config.toml
positions = "rope"
lr = 0.00701
beta1 = 0.95
lr_head = 0.0136
schedule = "wsd"
Each number is 500 + 40 x the weight over its row's rms, rounded and kept within 0 to 999. Layers, rows and columns count from 0. Numbers have three digits each. The size before them is the row's rms in percent of the matrix's.

# layer 9 attention query, 384x256, rms 0.143, rows 54-162, columns 0-127
088:464477422486508562440488476508471496457496550444521482491476434448485462474483555445475504474487513508443563482445481549526578469530574480495519445494526502524420496510479576528479607545556445502467483462512512607520504508581513567466458481492506489450500502449531470507539515422467500514467519493522583540483437574494484527496500465500479520497542415499537519559432524501483541494525
085:479431532464450543505468540476422490453533540403488503526477476491504531542441510536450467547494449473445543499485567516465455455517458485536447590518567530445484554460460462504528495545487483491507483448562448535434490522487471533450411427454513497498478557468484464475451536507480569430526501547475472555477444460478520514506436472480485512466512601453518502483456466548483510497537
092:443397460452492561461484515505471503428490578516434558522459547472450482475495540482514547482413565519506533449478504473533495524447511493473484470515509473484535485481526488545457475487475521394459576534536490532496475455509542475492546487447521480577565504486532515531451465533547516575499512437472486514530486427507477489533520538510503500544493480484493545438519502529455491521466
088:490442508465516486472506479434571545454486465470453538543559554472485552489540600543549516512445432504521467438509538474448504538443509500521527431469516517531541522522435458449464514568533551468520567543474468449433515515506504406482446481511532524537554449507462517574574457547463512538477510492479445467463456522444506500482416493502599465555484510522534576490479494473456551484537
095:436510486484487533412512506465477457580531510469514454550517478467550520523460567479466510502537434527466535508535430547526476553545502558555517465519515497516480447533481496409513485554507442576502559529540571481485449489464461519562446499473486532546517454507506503471486454522574557543540559500478491451538522567547473562531514414516539483563534504535415504460445518534471537476524
084:505493481526579494573507487507412473490512512527560568508486524505560456472438487546450506524479550473498618470536486515517522546505596481525514531549474489457471463507542440513505514445474513458530542482456561578489534425501543469554503562475515558590495536492507553518475406512466491501552550439521472507502553404449469524550486512466480543510495458461422522502540466454516421527509
087:468515497469481439504529462540505584505485447415507463477469470559522452605531495487588494484441473488453455506528443516592574454526462533449443582488470475529419501476538534504544488501583457460509484467522531453563451496499494564468473516517474497548484474474476472474518388504493418519540562538423499511468469497484506487482457509531529442548481576456480495449484500461498491520531
090:522467491510484528563492418496537499549550478493476503510483472503516491581487498522514474441579495475488459439473486504534489494545448519566531506489508540505491544509529463509479502533552516491538472447483520552499492504471442457476603515479572518498356621463501514467494496508551508513540566516501508530519586524533491511476512490478538434570532504476455489516523492472484502522568
089:562551542506507465475509488481508492507490543504443509505617505379520541480509495522465537442548480526494516452517431518427560474552509504519453519481567506541478513477530552561464524547533537454451518490548459441425460505487482546477457567499525475527513496453437436497459503481485425540519448522474545433508432532542485405623481517495496493506510400511509469500490576504501504459549
088:506489438503446459489524466512412514490451466423477508468493498565529534521588602456465474547502522546454492427507543528463521516527482538462507554470456465519475435558552538512556497482515504545531496530546467450532517506494542514452457538509546492526488544551509473487537551494497482495500461531492482480466525425514490543511559430434546500429525433457508496563508491488529505456506
074:502388559556525506539518452491497503487462553501564475514486483448483516431462450535462454510483377541497549454523469484472472518492471463472479489546573534543569498495576524532523478557504474590559521467449469509484503482454495474437461458457492508488470510514479552561459486540579581549475461466508480449517510520494531516500489558572498527571481514486563459446557506428491508416487
083:505411517466584549557538520493549461476494442536537458493503444515502465505431506415486464459504452473497488505494413524531545479507468516534491535443414511492530515486483450531468531516463452534496490506503519504518521518465449490467514527536429500484462565536541516621506569436472398445484528484621471509611565500520523501523469449498551516548487477513529517544527476464446478499526
079:469523492484499520591509539479516512477462535457438450474501513540506437461532525488513505497531522437538531483479554500538469477476472540525464509563471523576457474451550435453523431499453503529542503455542548478486507468510460497434408531490502534520474521443458485441455482485505570485426438555558476504493465540540568483467520477509445531497447456587578559479466487526517534540537
072:552493460552363445551523489458513515510518477449478491517466484456466509504505482470544492461518548532520505486467480483513564478519549517519495419536518419523510490506447508568436495473566497445442558532473484488508561476550475508493480581529549507554450546534511516474492502526472575468504507561400547486429508519450539476454527465496526483478489480516485568476464492462496448489534
085:521560449507480541501464515574463594521459446474409603444528493506524434509476514515503517577538489539535485479593565509519520475536510513508468482546468444480469517550488505496524560537554460422487515462568448444559500544546559573474512535532493514441507500510475427532502525494490542557479500529417549443458555478483455584503502479516498457490541518508500505466425508521517528506519
082:453429482519468487526563483495482478571472505446437533451436590448510471534499445530464455483550481525509551429561441494519467445483466445518496466507470597429514482461540488522436508493507456469585533517513480524515489519426454614462507546493494530486488491483503468575438455456501510485575486476551506471482569497546486504512525504507494527492465503568546503452524510481435571489456
079:508529475572531491557492526504461440529521593468499516401546524558473434572477500464448501487516508510578484435512405494480474497460458445554521482492536486488554491451481526483521489520488489401529528494501479488445482488449495484492493498489610487533497518463478544469584493455486510565504441582599558527553473495513525488462484557467462533483531532512545502395543496535564519521460
088:463459506455499458464484467500498482520509578478492524476542544474552464515523549518477461471534521500554481484509414469438471495452541518459505516482543560474475527448534488629507427483486540530455535515525398523543482485515540543482501442498461442487534462463512524502465471526490439406533586462487420517467526471521393482542518480515463508520527472594540450515545467547483493560427
093:525472456503462429501462492529511471459494547484503550465578464505456559543510539496522518476485457489472488487492436456522477487488530513512526559482458481582534515479480525552484500495472482506452496435554453520514477511538523483509488440489499512526486499508493450457404488590484459567396502521470532518498513476463519517472552571483531468494537540500515477506508490500572512580488
095:559548529490443488468461524502447467457465488575474529506482428484447522492535553586564519511478548496455476483508516544532496555569536545458495490504493389557480468510513538502613565484561483511462514486559509429506501566480514452547495556554535520483551496496471483505562478536519469509481570511441538476456494468496551510533567507469485461462492475461482487430531587479551499516538
087:430468481490529494541578502453531508481495473509484480444517476479516542492463549536470461499468399492498537474538498455477570517536534502413514441531500505523566480513511516543550521516470585503423478570511500496464513531528497465507432409474513502498467500502513596463473508500463545524549476480483467493442469504519506475486510509517499477530537465564483535470486473554543461500520
096:441513511469495504436439530489495514500466507545499489431511504572481494515495457529570459514501423523537515469496466513527500597504565552479544488514455520560447487558544444472527425480574452516519500498480471528529467503470532460469422574448416552479484523533456512458501467494482506517537475476450582583492475553474510555546544566531490497490510467584440467464445484453479526494565
096:517524491517466420552567487471520503501502443543501454555550428423507530410577570523477469530481508479506473480435568415451536532523431511523436475477504523454484502508480485460446518554509529448453483504483539533490495482460504466462528536490554482458520621389443503467490447547458553468511458418456541470516583498510514452485484457491499439451448457454534545498496475492539537506541
095:509467488477486521496630532518464466502436455517523492513500461491449568501561460483536504532583507467518455511472492440446479602514531530581510454505493431453573454517429472432534412467516534460525574544512568543434516483428535495460463492503508536519465554490483507506543541546452506485528528435524510472516559435539559500511523488491500432502479433445555562482531488504507520489501
098:516523458473503521506517494540560552536538528573570464528486518436581550494504492525483543499463479501487466526460427587558429556476472466504494494543519522445544478532541446403538486566554475434520503563527545479498528494477479540499474651507460487546473525565456536523550528570478529523547493399512517524534586447517517492456518519493454493530505477499460469518512553465449490475488
089:525502524494511506468481562555541500534551510459537453532553536475504445492547553547516464554470516507530498527479442475492474524491537529459483521505628512471514540499484479539496466505468483473553496466417459548542543464552505503491559493511442595564548430501504477375480514503493483516548498471485516588489478559454468443432449503518554571518486459527405434535478449536464474469459
092:523507514552512484529512477504442461427538481533464513500540469476431552576559447474527455543453513439461438543615491468476457447492531510493471451514479519504492485524557577543540495562468548477514433558483565475516427502480528497463416524494474463540494569496438469504429537493429414510425466454472528483502546441483557495470528485540522502499495505412520475525548470444503510399489
103:554490487566418547546484446505469430476478537581431417492516463461477558464492478501479484498487451507446418526506496480437533506482525590521468594452479466475504555521518531596534500479489545503496487437475453481474432524512524503436500535529528505491494484525461518487481486532534494541473518498494449551513522504496585500499504485421485467506441494422525451554409507497465471511519
092:527559487506508477546482566487483512456507582500471522576572553424545509502476450443521445505495515506477486527516562486451555456526513521491438481514529550510501551498405571530475414535449519385436461523495493544500438489506507583488513451549489479499523436438532501573515538472610523495516450469539506501482455488489474464446486509519504474454502508491502482507494511418563453484507
091:510555479524476549419512483534503552494495527461481543569564491492533522453493519539474478467536533493454479528419563474464481578505493506518543514516441425508544471475525482504504544486494492527513488428492548528510540497464457522532571541474540501466507512508459501518518526527460568522491547487596473447486497523514386492460499490484455527427551483455568533495581487463570468508499
091:457475497498516563467439539536476488516538481509521515569473516598493469540559401467460467506583480463498488508529477469525450500512571541503508580526623501447592507471399512460489565529488489484547489514488441425469462369471477449535565448501478507466543512542500531534561472529494448445489510492486476497459535512497532512562481518569499540418535496514525479473489530503482548536482
092:531554460491516516523493454494523543461519501655499445462515439481461497575466507580511483485511508491573464471441473500450509516457471482500504468476442479493484585524522520547543549504540481485469529552518502501443499566519475566549541461462404469566489476463475533457491502494475411658486476450520540516536481464538493509483515516464540508605460439531452505524471498442527536442485
091:433514513432469552449463505501511574435525533530543504523479492544485471596541514505517490466494447458414556466502560472493478540487557446552472540490570544505505415531482545506483480488525431517481450424517434532455441488466484456499548480470432534499409493610484498526519528493513516482486469477520506599454490539493508466500550504480527509447436514510448464519451467499496511491502
099:540468497540511465524536473457500570516545552513553424474506435516521490503468512529397462461529457492508509450532504532462474315476549542516481511528492487553492548477515493492486472421518563589448519462408443469502463404485445490595548480522505471563497530468502489508477516486443466467556525524458536460522466473455468468496524501485520490500501489547559466483507506484462491430510
096:483567473468485498529499556470492473531498498496503428520520443496477463505425514488519510572535445522437523501463553492413619467496524507507560469503498540397565483466436430491446549439522506485504511505536474405417501465529508534483564505472492516516539482490447510499500477447548498498528436358510532503504530541515436494538477535506471467518536476488465474551514490486534435544471
099:533472469543394557450476512503439503466554514526433511452516431536496472558416500498491465544458528451496459474528550578521529541487480538500502498537511477491548519500475560494483444497478545455543457512477478469461458530531563459586550438462500528487535487511529561525395555499523554463511447465452543482469460465477535450484514478564483452495500484558458515473564531510559549522491
098:510538530456513447459500481487457591526550514519565480451533505511496490503469524532473474427449549477508515489530493498496431462544508442527477496471489502499405513507468505465515503480520514495442559495487427486511530534511539476522508527447514530574569469515499503493484427456554471462528505508429477498414419451421471517478451565475513449499499438460479461447553469504491506517488
090:456517463473565483495427505484508475486475493563465577536504513491555554543538486525492442477496582473503534465517482499565398524498421463453483515496575421424487461516510492440549567558501415491483516527542482520542470475533511528395522540483434539480488512479487486441568530502561516430488528483536437439531397574512472457458472450490463473486511501545452463474495489520482491510445
097:470510548496486492425461540450486432457510483511500505534495459509588493456486501493524516499486483466512475532431632506488496580497489471491568568531551470531447531470407478506449570513508527571479588425561491465511504524550590503484455531498515540529499535559531531476480558439522418523479490578497444453469523439537516550443525543557523530471468497472550522517520536487480485543493
097:478504466429480488543481518436468497525498525500442481427497564443469517502542436503508451469529525440589508506511579412526517506518455550517487548545541548468532481554474460429468507458492464615528504565461506508494538498457539450538501508466458506583486429511515489525492509465510475495438544595436529418513477471502524522484557540458455483521534528531546426494479532463540460489471
093:508449500498451526519501499500489473435496499430504485531542513502400532517517479559401526508521556534530456450509555474589492531548521520482454508540524502502472474480545503559508454500516474459482485503498491508551516533430459509459456447461520492562581422468529469438535473521506478600448504549470548457438467465565550516501506587495579471478515476478486520450470486488466513517512
096:554527511406444459489463502466468409514465519544510464550489496459509495468457469467434556456481584480519475504580494558500493480487463530514443524518418510535517572494491462481505506537535579475457498588508515528557529496563510502559577559521521536498525507456484442524585533545517510612517452561447537502495477466439506511544490436503466481489456526432491596505562497532502445443493
074:490509585504496443511536474459486510481534441471560475491466573441472498540543531440503472460461522502563455459532434498476560488503533495485505544451525497499476476428525435505527436442416459577555516515515476405577484450519523491582489504469477503536499556494555440468476459521473454486475478431488548515444507558509471543529506533494530526534521490578482505492468566476535489561503
070:480473443484515454473537452530518574426524508477495479520531499525579520523475485513519520546493525454485500539465492496520526441492520540460475515466434563432429501472505461452472512505519482473540504465493536429481487547530484527466433592585493505520510597504491527501446474473461603433484569532480467462396480554437532533507443432446525470477471485421451521483459504479496481439539
087:504552486523473412465523512454404541469518517484460511545512472493523564586559512564507499558441573548510491546482535494519454455504480482459513542531512594467566524457520482446518491514447479581534477537415514522546445454491504484508512490468527570508450522479506505472429433474441548517524525543467534474511489460526531605523489566500473522418461511477521471486512507505476520529517
079:519586451541475537476497540539495399560499512435484580446474504515506472504490488461522541552547457482567462523485556506518439499491539519503517557534479482510509444458473494509565504501470523398452487476512553486441476456549550438498457468464580487485512525472443493437500552577485550544435478596524486504549481485481481498470499554523436508473492539523527531533461516616590534566505
074:500458433622517503533534453509507574487546511458512441434495448485479500486516562464507467538465443477543508512551523426553527506546539522450559496555506464564596563506526506481469477512535523516515576478444470473411534556505537464528503398503439495476486507522515458440476508519498480467549524447572487485472396571493467526479501545528486471436496465538484527473472430464535524508549
085:563568471537415535523574490551436488498502417474442534508427482481530503507493462502496550560533476515564463482504595538533507548562589512497512486518525576449536420561480513483427572579548503444519490536454504505535491507452578459500495505507524559478481480502485453492521593522461508509512516543474501513469447516496496576466528540523482475411496554456546509530463494519487500567579
082:469496536463489559428497466507487457529458475525525539513462459535471501566492484563533486522515454524439499491500583560487494516527389471570465537468496531516504421476537449500463543476450526584507543565544531495571558496427450469483529523498442524523554525516484458578564512503573490534470505442527516522520514451495523404565490518546445507446458534430544525560511483491472563490481
091:537424506518510482428490486494478542505443522480436395566515526480506474567537413388471523505450514529511487499504500520492487534488541540546531469473530483544456546529529490465514463493563528506534480456480491535521594524491468549466467505451498572490521508472482454524420489452548566466465519452574618496490465534468461480561486509497512522496515431509458461561482485593456529448433
089:477533547470511524516481620553415546522521445491486517442479531504534477559540468462566512508505516480538593451460509483483456554466550511552544450469550563466444494560479530498529565531457440435531496511535489463469489510506486570503554490515510541457563396487515535472540570480529480502488523504524548539534543496475460554490527565558479569454509489522529481466424487537525471505454
088:477539488514524508522534533484513541475505506524503523452525462487498558518519518493498514505531530492539387546439526472541487519485468468467499528441572476454554539449506529539528379457415453478462544534447500441516440443562523472536442463482522523537531448522472461467474469474460454493487554561478386413532532479512501509504510414440540510508464493518559528440440538498541512578501
097:501461531510522483505491523458473532527499483529493501471551573537475464539558537475514471430449436469524388456463371363495519525512509541497552549494490415547535520482530521545487463487469522579471528477494445509560443500477453537431474461480520498516588400463495465489450531458527486471462495514552508577524524503508530487527525491516519492497447472502502499525496532534522428510494
101:484547522466537508537435500532493545482480524518515571520455540483506509465507458491524492542476471458451509564571500510479545441456556429492499476466475482560501486495418502485505482524485464452420457497465547481528524503490430497528487550542566466504482548470504513459484496423486512530576525470480546459522475531479535531485486456480455506521519481443487569449491534459550449444486
090:444481553628559485526407512456546414465498502474478500467475537541494588562548424528574457554600471551465510515575546523540534534509520558534471515492490547493470491495515480569484547446506542388534583532448477512535487467568513509549436440480523572489472586491437505455541561517524521462439545531484490552573448467450537498539437479542465574509548505565450458546485496562498527572514
094:570551535478435537470477505446480469435465477583502549447431502510487542395554516490538510532571496507512476503508480508475555420521520494525466570484488520567519464511497457532503539479483532467475507516548539526506391519565467512494496479506530521457567481524486433459450558518481509489448534529411552577572553454469514417432486485523491451509509449429527515537459578443442497521509
099:549505506554408528497481501470473490479499441589486513551398489550491466467514475498450526469514477504471508533567514500504557453555523457518443485492427481498471484528548528541495525508521519466445467490499555474479495530476439475518502575510515537399551619515491489525525439497521511503436590523417500445499508554512553478520539454436468441475436568467466520524496566460486514494548
087:504566482520533539560559482443467519552474537482525488521549575537503524449499520519388490486484482543502497433446435467514503576518561565482523487492443499526498618520598519509556402462447494495463511559541474575489502534512565478502463534508497470470600500458515493477553453508512563487554489528514477528512560451561481495528473392450574506558579501555495513481532518456481467447466
097:442499446550532557532559502491555521502535525415494521413575527496419483458448525452456541440489521493571454551506538420545442506526534515495466477513508465514521546501544522515520502441467537413495396578459513515507447506511578511541495405551496439456554454482492513487469517536496481484496522494471534525418518474511555514426539552509525498493542526502502524608468437559460499556503
095:507468514527588526579584490515449516509552494515445499465458462456515471465578464503508518488507500515464548502476522464521537479465473528464469537422508450475487475511542496530561581524511478492523524513494518410544466550496400560542514487538474503474503521439501421466439452513476511437561519520483555547562534437556478459456528451510422518557449522460502443513480454477564509540505
101:527494545543473412517471483545450568521465481514498494477542519509506475506525471522561526496445505505475496571466468500525457505473585552493516511505515460515508561515573473429428482460478459520482481493509565547478540531520493447496518518548486434506543520439549484425544526453530596523450537402470515501553539452513531461544498458474456493498522466410512498546468514498544568528509
093:482480562490490469541450496476506527515539524462530417543508491431534552553463463574542512486530512527545447487444406490580448515450495470452495522513523436502556422489438521549420490503489505579510501476528441467472388547521489553499480478492447549468494557518497512497447489517506428414546490531494502474518515490499510552551542492532524444506484494486448385543471477456544517544519
091:523466434516581549456449483475497445577480488522489517542441525433436450436466479489462500504482493514464502489471464447519547533535553426525459454514472476492513531523433498507466511525498478473495479496547457408433515536528493571468531489471534556443495510459494480531440399467497458574529456542543499520512578489503512518502531521501575493516551487471437456454490494542535476452475
094:553549493473514491468456538515572527496527546447529488443390526537456535496494573607501459555478508491493485546495494518565540440497495465534504489476547440545543479471487522472571504526446433505426478506534535546446508548485482482533461519510485549483435500427565492444516565477457446532537457525500427461563504557453444474522481538512471486434517515453539498488413510493542510539521
096:497558554536412461515518574503421542457526450519522464524515443489518476498581484443487531489487500490432520454450543519524552501526504485563489587434443499540513412457483514524555605469531480464452486406499538545560523489541533518450507514520489481537488554408457470452442545422534474443525564474476550500488472534515456438474467508489465501493437547517495547482411508492434452530502
096:505502485520463445528501480494453461528468505516536503599450519530505464488492456431476515506473481526488518487470497407486492537454557511476521423463457504453532526492539551447517506528446547380528512502556572491476478544526417506444561578503523511500480424518491496490549549566473525527494487451578511525587502534518494496471471516525522525467456520508519496484505499524455462473566
090:505501423492595526486497557520502477518474457504524499490437519420449488513493462476581484525448549516490517437544563501448469500476517537432572527495528475548520540516457554516459521462508503528551470487521541551492506492463552524535493543499473525507465530528539564459548507492485494497453450450485463461504447482523497529423567489503532563501489486515521485454528505360489491482487
099:497491468502548503510512454455488496455480541494545510497543556419524613498448482523576473485493446421497503459447493493504485506562522491508568546465438555445537455504563415495453565479514535503507568469473533533467549536451462435493546427536452489539518531553514486591576482526512546460479497529542458499513441504529482468537520527483455555521596445486485537493476471589515471417491
090:465527475522540403493533537537423536419475459506504477489452480502491510517515532527496465512520509462541462543516551481573492496588504545469519451515519503485575438531487495529453549456518490478497409490491534464557557509477514448497511461446544525525463475559473512503498483501455398492558393439519466547469378486569460519495526471475530497438473558469484461510473440550495491579435
102:447476614483531516575442457442487508487497521511509427565529468505481519530513411449504491605521531521517455499457469577491488472510443515537474458484473535530521518467480498476464495512566518503485500586438480512474558492466495463539552576537477468510440482499483414442502454510491488467537564507466449493456489503582517517430437506474548499537473528486473430490485559525542477504517
094:534496504487561432484495450525472534508481550502502511516462491450475428447514502511537439541516477457499576513501500534560473459480444480453494500494487468572476477520535499445516525509521445525503421461495421451536492430557455525488501475537514496531478492480463447484469431486520483463473561621582511497544568454480546517507471552494557536499506583490500541507527547544525493444505
091:492421474504510402553461471474506470505549510481518535518510528498413532467420496507517534498473534475459439525485658406502468499483574503551531547516509481501460523456484492501525504379496528511512505478539515529513479528558493558489519525475522468460516458478512521475499492495511478430577487539511526518557425558465546439498521531475528551521472530464530420508502485513459540533521
093:522493529564492425458488464452536504506421528430447441592544493475456500590471452466512457517494528551525569452529475556467538524506482469464491478523506507560541487504530527428462467486475456506524527454511463455449525555484496493548584495564554498506545502457482518515518455533502473519530473562523511481409475539479491519514527490456500502533474472516498458537539462509516545520526
094:508498492542459493481425434477468548460532546465532545526480472511525503438544522478509450570503511497510526472484540457499535492492443487559514523505544505534462566581469505465519529566509533472464475562523451475421469455507476524530523463487563517456565544460427501500577503570456495483514488521470508525443417503463487525547476516531517530446505414506513525538433473516471503505526
136:432425562375489621490528541451486531450478467452542464505464475516513524488443598474476429564490496510474552488502480495536555535518533469451534460442414505484480466469482494564529472501466483538470514443517569495475500418508512457516402482469520501439461492460504506493491530404564367480496456497525509439509491539424512464485526528480482516525533521451458540473523471526538544516484
112:532470548539486461492581418462502477503483478465477561516448535535524515483481507466536505475467520497418506536437455573466462537554454489456526466506502528494487528528547559458518506476586493459615506461523398507477522542511531526557536553463423511603456520518542529421474568492550535462435532447471431549542492466496475523466501525551468473501515474445558475524485548463451503519425
118:499548526435429480564422529499421532468458531475442530433502423512433558558556506490468542500492555534493494514540540520506513491535533518438523508435459535508499577435472483556490558524470490563552445523536564486557513395473486542462538487600510477488506463446536511539532494494494458491537459461489457476547511528461496505432449479530505511491530538513516552532488509490438528598464
112:550542413500585454417474511553484555496434546501450521461530536443467460545491431474483545468521576502449527495443515552467404520514513498535479567532528582475485533508479542449502377466456542535546584484564524510518516552487506524579615532475470541577480521520524511452492512484517494493484472509512456447553498435485470503426497478489414534475385528457525493521509590505538510508544
113:479521442561521440522504538522529535541517435486490507453505575483481445491473526544525538514472438493518487477517526517497481507460545455533439563550633536556433499476523536519539436501484520493472534489421473426476529551495436487512529528516507511457472489588526502498517421494470495513505516475506519528511529496480535500533468484447459444467514571517483459508496501558504533440550
107:503454420474558503490506481536452468443564560519485454536497520520491534581515477575518500462463521482614435509493474555536504524549543463463493476573515574548551529501557556493468506506513469461459490584507478524506474537493474431533410432468513576462553446523481468471547476475521512434489513474482495566487483487486518467440500500522487431472430512523477408484503455464490499515477
116:439527508443494601495575531450508442426502451413544460432533449487513561521519488548488508480591469447584540533519403465417519502555460534529520497547482453514539522490499534564482498440582558634513516558529470531515579460467567460446433492444479483499451491418413487584428469515541534494494481530469469490502497523503499421461573484476524514514564573472521472486524507526489532495461
100:484525451438480506453504489586491566483479439554481432522439519529503464444410512495469559543488550526480524480503580411478484441480498495539530551397522499454508538546451532499467550504469421494581541476440478456454549495495515513512532581538559559483475528508558433496489454439450539535564401449530567466530491533438485464475547526501500499454517471465576487478457413510502478517533
107:613533527470452428484480544555442531525507551532452546485536505471496410497459466515483518509485532506486532493524572505466460552517472521535474480539549528457490604503470545468500545517505513394474550531533509471594519495474516515486418451499529468450556480576533532448518565527550502486513526465511525516570440441500438493489494544548490505549499447575555527540519584441433501498481
114:597467442475436550515443528531470504461448453537520541541470497518485528536502478542526506556416527529523473509475545519471481489467564496478510473500460499428585522447578517504501477516530454483474507472491485552511490482534488492539452527521529453460533466437460459518444481537443544530461525399491481467473508555464541538549483547446531464433551457515469471405529454551491532523478
105:460438550454475547471487505485530467484529476491466525449492495474537493562472463532465464473493487488429429496490493479491494518595528513495484510550456499560564461522493490557521436514531512522508465458551539441472433523534514500512498494518532539494552492570440519505464601518476434470484556454480471572532431520522514448534476400555487482474574472512411513509464500513448512560488
113:488524450535488417471497412525494472512509491470490511554546487526479507513534513552434593509462481561450474564515461512533499550476500484507464430529528430502512511531541483518505527492555480484446542540440558563458469600470501468484477524564533498502546535448476532398584517561390498529537476512451503487440512510517567534534503533524487431535540458465460512522523544444516488511524
087:520470477472455519489443438491527502537533485465530394500479535454539524452516525516489500519461497507490547481535475495482510493454494520489520516460492433398542573520473550445430509454527547497473502597499503560472547516446480446431505471499470522532478485532513470542466443546502510513547508525518525451448480453500506489492478465551552467506420465521504509581522443511465558409466
100:443517557462506557462494464513485421512478433460448566444540485519484501508495482522471488520500508505472501535596417477456541452459552495486480454496394508442482533523507523539455529506554468479512524533570480478485584476515487472486510498550453542450511521443495462577559474547505504513547476478504561392525545402498517505535502563508522482495601496493561451576583460577494510535499
099:517515499461400494518489499437426486474449443549511507478514489491437515420521563407432440438576472554533489502517520475473529476496517539499516463457435460560558470506516455504511486458518509485435489457531461527471500479448529448484484564447498519559542497543541476451477496466470531431475504497443504477442529508464542510469541449467574517462491485481484522480457509466412456586503
102:552493526433527525430442417467573557466532472454493384437513573455498504522434496555495477534481499518536532523502541527503554510484422497525479503557490431519515515569465445382544501438441461492471453518479482539507459447557493456454449520419474486503505560519517519573502477536516542505544512536533463454521442475487469502426466525480533540550447510539553441576499517539481527445479
092:436487498542531523482515400503472487459541471436475557489496561451576484510392490539602466504415521499517523476490465521478518469474475430475498457464492496545477528463482467507481580508475528508515508550539445544508483486498514512506514444529463425545458516472482500511459488471577435565502545431535473521485501480477450506456528516543527514532537550528514416524464514408537487506538
097:567430468537498499521558519489514464503455514468477454517463525499522530521522496491498481521528516520426527521549440497524466541496432471519523550581551544499503507452545545505507479518481489460520512504620559556556480504537433605489541506528510579416492546508518478523567485514456550482517425529592497441518488473454471416554465527487503521484494454477519492508519498549384404418495
096:477529490466487597508533567466480510486501397539491478520492393559524370477547418468452505567514477493466569459502456550510491503502502506531508582510559523552493536477472530534440528526509520444537516497534485519487435469539418506447556469503523492549501496482451525491448553496481500508500478418566506535509573579513527522474526495494526464480504500461472527530423529498503419521562
097:509502489500454467510509462514506537540484525566519477447578543431462499580411502487518422475432504500511514535469400512454545487462609498492511513443511512538489395544534524417479547481495461553531522500503509513517472515552557501452529508444560535489480509538529546509459523414485493500458429534524513463544419490494480515501536447488536542532477470559550549460481509425485499461444
090:491501576562510526518509525445497523446471428533454501564492492480465509548548429523465513539504533502496433564450533534526529501523482470575562472514475482509466559467500529477520502483510558462490518560463596538563447513504534460572545465462435542497469525447510555442438520536516476517527465449509617478500426525546519502521503520549545444510493524488512469558416474508472499583509
102:561472441491486514568515442518441521516471498481489543505458555533484507532495522578528456485538487480454553474412437445452498488456502398469504533514587456528536470495517506534604559514487459459482481425490493480534510478452476574464482470491557500486511527545517528476441499552490524523499561501461559466555478409442469556488507487517491501484535490453518534570532503421470463398524
096:507543464536452485466440526501468494484493602536497551481497520481477492440476497517599441471467542512497516457413502478468445381542511487481514534464443488517502442486425450472478481515529514479488502468537429537524479514487468521425522495455456478530585530499470407529562595489472537542536501518500468496441493502511527517511430476527502486447418548480464469454479460563520582487524
101:453477478523480516512504545432499482432457447547609534505560516507569544537551534545447533471543516504451553522472564499591564487504502471486475528578534459513407511492585528497579511444542544459470501528475482506589528505580474451507506541447498478500477500517498490472421500477490503523507469469489496485530484566402521490516555504486504502458493551509543519462481489473410502545484
097:583481544460490464481467452501514520501532501450566493521507437423436565505530486453406474423477481595533531510515533489469465518467510465503548488567467544562390444565526533472532510524511528480485470469492555550486429484514443475495527543514483530450503519562504483508505507521513439608475515499536530458500516528523605554490508425488463536557512529525486463544404496502471548531540
094:528547549494449524422593503530533508469492531490516489491507508446439500477429563492508448475463520490474556495438470491485425495508551421441541531469514472508454467568497506501565536498499492563519545506492535553527488508520523512518432470515507498566497476473506466524468469561454428491522549461491464412477432525497547474545500508464504431490620520491552485505497465564458383510501
093:531412469497506576515481515496472534465501477471525486462467511531462530507519541503433463522461460507472486534526544490537487564494500547488487472534491549455623501509438502479439525577453481497482491496455548490512497436515548504559451518533570468512521477449475522496485558520481483537522547559545489470473569533467647512500485518487511569492472457461507469486476456518472448585499
098:452475486463495485548536510521512500494511545478540508540426506522528464489506526476560579571509539543476474499435471464533517533472495493464483555468566466465432467497538453494492534526442486481477476530444495480507548574509485462526463482486514453477541503560500451397539477480502455601515520567442512470597513527517478475511555547493545522443431508549488456506512519534548561445445
102:466448466460429549533489549438445442484458519593542494556523548515509486531522494443491447449528560488437445516498438477535551495521520598527538442564447469573511488484528535504513473523534536530446437480489504517537585506491480495489434602555466517504481485495519499500534502500494541536468544496440421498541530522502556521491477548486547545557489561503487484570525527517518478509502
091:493511465519498468555529484483529451453502520540532545483504539523486510599543486492473531461487466527495457478474540514448494537432543390515497544507545498457568501507486582471431503501509548479546513496518528444421455539520532472531492532424569497491415505515538492566545487513467541472450456464478468432555510421505463574513445537496509560452482533547502516514513497522488559560485
091:453485484507424564520569528496531545508506497468529517469534465575539521528551493531442502474509491480521485546478539493461487407517481454525498477482492525546488538515506456467487466435536453520514485485457557531480491525408525508476489447433564470404425557491505488504522453569475548470459490586520511527465501496518499526525458503460440523501537524581554522441505518451485530467527
094:495490484535511598505543492501436459473458460475520506491550435517435488471598514511462502474438476518506459605511457562512565517485490463584459475502378530518508512496439520443475511420413512546511477509461539435510473495539547503442386525499445535481545454456433493539554527505527460472472502492492512543482510549446459544442491518477565468482489523530568599556542527483497481518474
120:421543535509481518576491585501498452501446554426530526539536511509476615542459485468537485506494588454411527543460496524501503461500501487479553506474422518543533538526523488582404399504483441515606471486542487571511508420460558505482514512480501585505486507479487570501472565502537425444517436464457483440553535472453444486431466500517529515502438495477585494549491451447523499501487
110:493477442538502556452442531520519574465582471495470517491571469484467512509423463496521503431527464493464509482547495454429457428514514554442525561540499536538447580453580531524545587521523461469534470539540530474459475494525532458511529473525501497481543547540493442500551488487537525540427456441500487568544492520566573511491474494488566496453450530524432485486496517527548449465574
128:578525482623526441505546508561507474498530568485496530538559484476566492531534547526566547529478532541442539430501506520465548443441496463508499480530506583437511505559546547503480449524496492417537485429503494444569515477541469548476539513516523535490479574494521510520464536507535550548477536547470495537485562408491476495503521456519524479454441473495489445505490430441513491495487